config = dict(
    num_hidden_layers=15,
    hidden_size=160,
    num_attention_heads=2,
    num_key_value_heads=2,
    head_dim=64,
    intermediate_size=640,
    vocab_size=8192,
    hidden_act='swiglu',
    norm='rmsnorm',
    norm_place='pre',
    norm_eps=1e-06,
    positions='rope',
    rope_theta=34100.0,
    rope_fraction=1.0,
    qk_norm=False,
    attn_scale=0.125,
    bias='none',
    tie_word_embeddings='early',
    parallel_block=False,
    extras=['local attention windows', 'paired heads', 'shifted keys', 'gated attention', 'exclusive self-attention', 'value embeddings', 'an embedding shortcut', 'learned residual scales', 'skips across layers', 'capped logits'],
    init='uniform',
    init_std_qkv=0.0386,
    init_std_o=0.0,
    init_std_up=0.0386,
    init_std_down=0.0,
    optimizer='muon_variant',
    learning_rate=0.00237,
    beta1=0.95,
    weight_decay=0.046,
    lr_head=0.00904,
    max_grad_norm=2.0,
    warmup_steps=200,
    schedule='wsd',
    decay_fraction=0.647,
    decay_shape='sqrt',
    final_lr_fraction=0.0,
    batch_tokens=[16384, 32768, 49152],
    max_seq_len=2048,
    doc_mask=True,
    train_tokens=408600000,
    max_steps=13526,
    dataset='wikipedia_en',
)
Each number is 128 + 24 x the weight over its row's rms, rounded and kept within 0 to 255. Layers, rows and columns count from 0. Numbers have three digits each. The size before them is the row's rms in percent of the matrix's.

# layer 11 MLP down, 160x640, rms 0.175, rows 0-50, columns 128-255
107:137141122169130122103137176119119148128141085121115146140093137123126116167168157115190103116138125129147123109104126098157152113113154117113145120157098157101125169119105117136136113121133142113088123067125081159136110089136148124107123082106129094065136123149101121138146133154131144112133126108107093091132110106171111093144110169082139087119166158094107130111152116087135108112118
098:092117140139152119128128122117150100143171101089147125129136134124119152105156161129060134115133133091145102098182169114148109129132121121088128143160134134148107105091125115154128147114099109122174166145160142156055089117134114122164124135125119123119104127142084168109102149110161079146094141131140125143139112106118125123109154132101122157085113115109144131089166124139145153140141
098:124088155120115157137108171139134173117155117115113125107171131150147087133112120106145173136148134119149128149107140111131131099153157138147112165131149107102112132072133111138171149143136123122113150124095114122193168132122137145143120122118143149115149082113145170108172138166098143119110092187107116087138150150133157118116140192120111101133157145117122089150149144107123148132146
105:103142126103140126131148114111132141108113159128119119144113117123130161089163105147077144137120125109157158117119179096086105125133106159109133137138113132082101135108132134157126132121161142152159138120092090125105181156091136129095132100104160145134145124132135113147133107094094115112160125109148111159153151107133132145109119148117144130111108182174088095154096141139178199154156
108:138128120106121122156144136122124144125111133127136135100118150123114147120149107152110142123098142138094144148146118130119109142150127151131142093131098111129176155186083105091107140132176081117032119092136132117118132124161072117110132121121110090133109129132110147135121123129108089097107088137150166118113089080139122139154093081109133144100145103132117168151112162138163152156156
110:107171081114148101134137133161138116100113130119135172160093099128124119140095149097124112148108153145112133136132073125138134123159158102112103133138102125145112140118112128124158115147156081113159155077118114124140121111174129141139102120083084161134137105154103112123118101093082114103114102118146153120145085121172124159131118141146118099119141151148065120139150156162113116129124
109:122132135113089158090099122130094151112129116117150137149126133116113105097164139127125132124116143124113173113132163176126093108092099125142176146121142143140159124092161098134104114137139104111075141189142140120115088115112189141134123158167128099165098088138108143126109150131123088109106164125098164141124134148109126151123164133117115166152142114103132123134110139106105136105125
108:189116151163116164122134118110127134150106140142140140142114141154161111158125104127136137166124151087137122129122130149138162110110143115105111101131119142114134116107131151120130131099114116135180108164136155177149103068095135121160120153144144141134094114119114116136092130124143126146144149126106118132102179176125116097146156153150108131156139105173144134149091130124148122116139
104:184090106136136174140157175156096094159095121130123149112056135119142121160162117121133125108138159099137136071103112151160150160139137076168110145130106106096127123082134142149146147126067141101110139151159094099086125112103135130135135104141142164084114128118129135122156103115143105134112165121073089087148150142118111139143145148148112128123112110120152147120108097137078158146116
103:135133100107144109145119104134134134128165151108135125086147120120134139176163133152161111114150136111118142139102130133152145164103139127096135115112164149137088147082132132168139142158146109140106126123110157143096133109114171140145147094111126119151107153149146122103102143149134097124111120127122136136143131133131139111126148102118116085151132116123122104147138087161144103105063
107:101103136164139135141148081124136105119165151133173111117137125122137106142156162139081135133148112136082146120156125145119166144112134145114125128131113109135120150149150157106114134135143109147134143124157137156125131116140113141138139178174117121123136122182143139132109124139155139117158105146071144113129188146110105145133096137137128092132096152119103167126081136150156103103084
101:148163146107106129141129097108118115153075108120109162126113137037148139152131105110134137118111114100085146150137147155145126149119108156128104082075097134168149114142131116136135138139131127133165126140108126138130105142146167133150086142124122148130138166131135142124124120163167150122125165078170066159106106159093148123100164096136139111201109153110149090117149115135079139124169
102:111189107152117144129124129136151093149132142147102141139130093131161149116163194118100126124086116102155101142118179043139123137118072101148132148132149116119128114159103059130074177173127143084170162136122074146168164134122121119125113087095127140122101116142126113122180109161116096115080131136106116155123152171100123141083147117104139122104143096186103131143093105128167172110135
113:143144125130126142156134114129161152131118141146152150143148154105088145095121085099124122142110098076136142138146102143118088151161093120155131164149069112138132128135098134129100112125151123123176168114113123108149129147136146117114125133136134125158132122110105123070156129149087093144126175138106103142120162142151123134093119103142126158136114127116122112124133163128117122104132
108:125180097113120110130135059101142133144112168119099115111136106119151140113100139110086132124150131106131100126090117152132113125086119155121162120154093126123141104138105127116116079142128114127094154107133133095138108094153132131156120124154107128151112095107166142162161090152115115079115144088164139117140104141115091146103141148139160133107138128135134125114175180111130173164116
109:108185117141149151120117083112133160182102110149135132132103071139162137122158156132119097143115127121142125181120165156134130134121114130101126092130144153121098090119125159156136121107121153134099131179119084157147107132125187168110159132114151118127138082109136114140095127112133123135143128122138114151121106109126136105115202146149107115124120132158154084143092148136117110118134
099:156117174129147119138079118121136172138136136135123140153100114149149114152128144108109064163126134136115130112120102176122194094138131163079150146132084110148107121103124118151124142129150106126141130084090097138161147149138119168136157091154139118104105137110126105143137143121154083132159135161115106134096125137108142119145138120140114140097119078090172124175158126134110146104133
090:152115169141153130106189150151179127110132129150146103158149169130107114172122146138124112117135109137135056144124151073143164105140133129098110093180149154113075063140153121133163099138119138164131158154147157139104122148101145145143117132216145174127127168143135174103142143149124123140105128114114084185151142145108087115141126119134125163138108077134111154094147119122105151136163
096:108144167159156153122116137121155149135132123112130156117095136130110126134143105128137146120071136171120156143137135133144127125158137107119156148068154126145120147122128096106152169133098154081123120121128105107143125126162093133102147142160106142141123114106092121097119138136095133101133162133141108105099148140157116123135107151123124144132120111103153089138164111133095116131080
102:148125144068124101101088125138119153087167123134076127115122112141134136139106084124118098124078133145178126134155049136126134170139155146135190116160105116115168110115126130132143105107134082128137127086165125149123126162108111107156145173143177141119135177109110124128152157110116132128145086098133150178082119122134128134150105124092135149135086163099148171120120154143128102115118
103:183129173114178137149103151144144121119176104127111122104132080153139115144147124152164144162121131097116142125077111090106151131174105086112126124147131086098125105095129127110090114123107147169136119160122119121145164115144071151144146135153156146134109133126076128108105147115155130129141111097123107124116141127119171148139170148119120123139119100103098129128103092110132123106078
095:111092124147108092093134132127114125133170098097124107128075140144166109127154104164151177145198107121133114165132099150120103139131113118097115130122146124135186157139148165148111126141136123141138143126151110174145160140152116153087104152101126140104178175117117143085122125114158097138131138100132117127132155129100123084141143160133117157124130128085130102097105119143150140112191
099:130160118141149151134126168113102155115133112106143168174090125149109144159105153096116133137135165124088155136144152106147109142132123142160120137118140136125196116157133121182067170124117087099119078103137150162117121109096162099120132130158136089110078123147128107133135136118169153119112114082130153103121144121153139121115113135087148135134142139151137154086083108149131140123137
098:083114149128105127146108163168143150136098107148136115102175107155137100139121107141120089140134139143161122100173100135149115169148145143160154129101125129145149139106108117133172119114141122075142132137148093165173119123100121106094143142107119153102143142100131111085153163129147126132142144091145153127154105165122106112169109144156158149105154106137128107163122144096113142142159
101:151113137126139135111130151115095172153129143128140126174127175123134115103111189120146128135173096136159180143137109088152158133100185146095149121150124117154102130102147156130145137168117158101125111103110137081107169136171143150129115159105140172098128146110147107072124143168103133106130125128114144095121111148113148153165087132123117134116096103138126151126135115127113109127130
099:131106146149167109130162136108148133133118121126122108119135098115092120149177119123136109190128106121119154123128092138111101097174157128073158147117097141187124136104153179147136138141091079059108065144125136153131135160101125110089120136098158141118190111118133139123158116132106139139112131152117131140161143082147109157105122142148114151091145165089100141148122101125117095132123
096:163168113164113162116151167124178150100123112093156112168118158136118106139147145149101135106116147075109107165107107138158148111115120132130140159151087132123119107120153096153065138081111157153149182123146134139148135148096135100106157138122169132163069126107168129142112131162096152132114153198105156118103118137128151155160136102147164120061138124131135120100119102122175121126090
103:086112150081081124113076097127129131141099149136082092131139140164169120107157112171125140157099165121140127163167130118124147153122145148130180098116086126166135076116116095156110127125142136119117138113127162125121159175154093131158118134100139107120143130165111126139118093129126138099107149082126156117087082133096135136151096131155114137065153119119166098131119135166098151141134
097:163118136117110149123170121138152125100127142098115128130119122127153085100134103098130139122105102089163136116091149085125092125142136124106151159111133149078099119125119141180120133079129114132136138119096119103143157138096137150116174077146112119132131135146114143131101136105142122147105123111104104137123144142160104145171086113118133162121120169106105167146158148059146117148145
100:121138097124145139103120152079092178111114115151102179098130097134119107126119140108103112111157160147146104140146114100124063109159131157179134109100147112158145108168162107116142146154136098111151127134134076094073085109129137114135138103147096107127129146141102141146165091152125170175121105124162134085159152133120121119124101157149131130155164159151166148161130150125137115167076
093:140151132144098110137127152183125156107162110135093141151127120145149127091105072072121099155187111136119112115140134120108172118143144132120136138071072138124083145146132123111129143172142085068130129109139104137125133143131116148141173144111109100137146182121125129121151119100091099099153078125143119131112140125145173135099138143131130118095105090078133159088125175145156157135112
099:139129142119135126098155104130147175112132117127153135114123121155131109163115108131109107122121095145124129096165121122169170111130116108084116148121132148109113145121096108157150165099155115126143131104139140083107140151146121133131150127171134148172133172117100087125108119121127116126138088113137144164113099115130100122113142122133111170112119116137094093103133099149154138117133
108:125125157119106131146141135092130122151098080147128175167115090096176161156149136151119141108139095125115111127144146136080144139097132117116121109130120112128135093159108086098145115113116154127140135120108122099120074110101092131110095124125114122141118121135120104112129155126137101131145100135141117132119117117137111148164153148149152092128119105114133154164070092117113114109088
100:154133154133114109101133150074143138083127120135060168094124132118083089126115095110140094121113129118133102115074135092109119138107139123120126084142116125115114125092122109136177147125122128084141132131148145134121166131117127193148166114118143102082109128187098109094165112124150097116121135134111110136149148148112115140120142127090128134128116149180130139136133150119123144119137
105:112124110118096188098122150099100177139156138150095148088110116104151096132137143143138114100143144127127121107137097125134132073117120118155138133118092129104140169112142160130114159119108144128122143130172124153124141163115113128154128108127105136174160112099143132082153113123127144125086131154115099097133136095114135164084109124115102092098171099142145137077139132112200096109179
099:151093122117122131139081144135119096110129109123153111142137144118121131143152135161126146094148145118071100118099048101108125150175143167107073133147141111140101103143176108147103145157136129149113089148081124126091152130124119146137128151121120157144137094136104149126142115137138123130127155110093155151135146116155113092145151086149098108101149107135139129127117124127151149113175
097:131117114138118148137123122146077132150113106135167098144080112157103112155104156120154159139157137131167125132125134129130117113094143094143157157111126136158103122080130154133129133096129088098136115159140133140163137167169088106130158151120132114131127158105150092161110127138126119102120112117104148145108110122136128132117145152142135141096148131138143091115125115129151108167126
096:050159141124147139079122159096134052104091117156144113095120164160137129129106141130133122136159108144103119100149134155145130117081114105151149126143143111163144078159131117096133137094149113193125150124106185101139113136119086140110142138127146129122156114172131147129173125141137116072135098181141148144122125117148174141132157111139081094151133159168113169135123079150130146103123
101:073138146139156157137128144158129153153135086113188131146153126135144136096130137146110173083111157111127090119190160114129091141115131120149112144154105086122155127157091143116130121128156114076127121154127178136138105152117128111097118158122159139101148144129126124097157073154129108142170137148150133133114146140107147136168088157072119108120126147113137128096161153107095144145120
106:139125145154137126132146135111111160170102120120130157110130123148121111129145098171151123124115150132137135116159122119125124133147144061152177145109166137134112097097143125132160124175103133119127217164123140157097110079149127101146102163093102114104154172089104095123111117113134107162108150109108127144134095148136166181158115142137112120135121099146108098093153146129121148122088
100:134125109117097086150145169137130122159154100150179091120139075145119134125089128134144159161078148152111088146135117099090145112142169130087126118137133151138161161166169147125119119120117124138123126132114126104135134119107106108121148088106128152114152177076139148092146117137130068105085136101174131096124122136117123152134108155129117126148122115091138147102125108123145142138133
097:112139122149140081144112118107139119134058120145099137120144112112167122121129103112141112135084125162125123116149156122158137110106115109116116171135118107142094097134139099112114129111125107108135162105112136143160110117134142138143091099134110152130127149153149108136144124140117105137130128136140123130106147118137110117138128156109162164128155117144151099117066111135142149103120
099:118118137107156117142136136125123099176146129143129115099161159146087111151126100072143127109123123118151106168106123106080154131126141062077160148153085111163129085141100121110135146098139078130120129148103132134180138138120125123128169090134089107159096124134112173090107090142101091133145096141163119148129130133099111161102123123105130114149126152184111105125109145144113121101114
100:112126128126115146168117074144117139107137119138162123150100117144090103099145115165135133135082107151145106103146092112143142137181142123131121106111114101141117172125130079128115136118156153132119122121135089148142177170103174145170129094075149101108087107135121130171122146164170113085115128155110138142112092135138132136111112112125119126137123158133136100147133156131159128151142
097:102117180146128137155126104132079134129110138089147110160136133123138146119101127083147138125154136111142143146106185154095147129138113151164122112123125118119139134109135130113149115183080167096134147123117148113141146171121151135121141119102110119094171169129089134152152095117154176140082131162141133128134134122130154156120146169136162184166111128108112144154162123187125127153103
101:148107133150116137144145147156120100125117122143094104149153101137138118145132140117104107131103145147102155100069144104153162121138112139122123111145098109107134100161137188107123141136103126122138110082151113142113145112172111081124141104134163096130105109124138127141197130162127145142140143154143109134128129094142127169055127152142128108090121128128142118118127133093104156109112
160:119121141138123128121136115155146136120127128086127161158121120183128140154125146115165126102161126150120118119124126154165143133155110128119149140092119000136106159156120121070136133116145138141132138117115147151148100116098124132132115102119098137125144147117123135121120149128145118149111086138093131120094130146147118137136138108129116143122124139127113119139123121137107094145119
097:114105080086123127098173121127125129134078127168128142089117100126118097092104146122087176128133129141159169122163154111142131163080159097092148114104109121102145079152136109132090119127157128166124131143124110126164126126155115103126144109088170113092132169100103106152137104114123149113176102151143108132115121131125101132175143091145119127158127133158147146141110149136163127125109
104:104105116132152123163111135185107085070184150101120092080095150120127115122130148135130108119138145165141126082093160131095148065201121151081140111151104123133128125155149145124153154145081109115106080101153134119134152131126116117115093100113155092133141152125114136109107123118188107144112157126110132143148095143111128175088110125157169122167100135124140147124159143136168106145091
100:097140085159110125148150119163093153102163135108083097134115149120110173115139150108098165118110121117144161165167102129138162071134094143131135129149135150078156098125099090143140140156118104095141128109151148157150128133121168098112172153110178126108099120142117179148130135102142091127128116138117103124144132104188202144104115153154150134120080126127128142080144119167133131135091
098:140163091115145155137115118148140115128089134089142146126096169133111117066097133082119195090126096100141147129074117129148133144099117130121142142104079122120177140135122103122156124138110142116124143125166145120136166126127166167130169155061134101134098105137135121142126129132120116136141154079153131160124133138144072117113094130096136151182099112093121163105130118122150150182115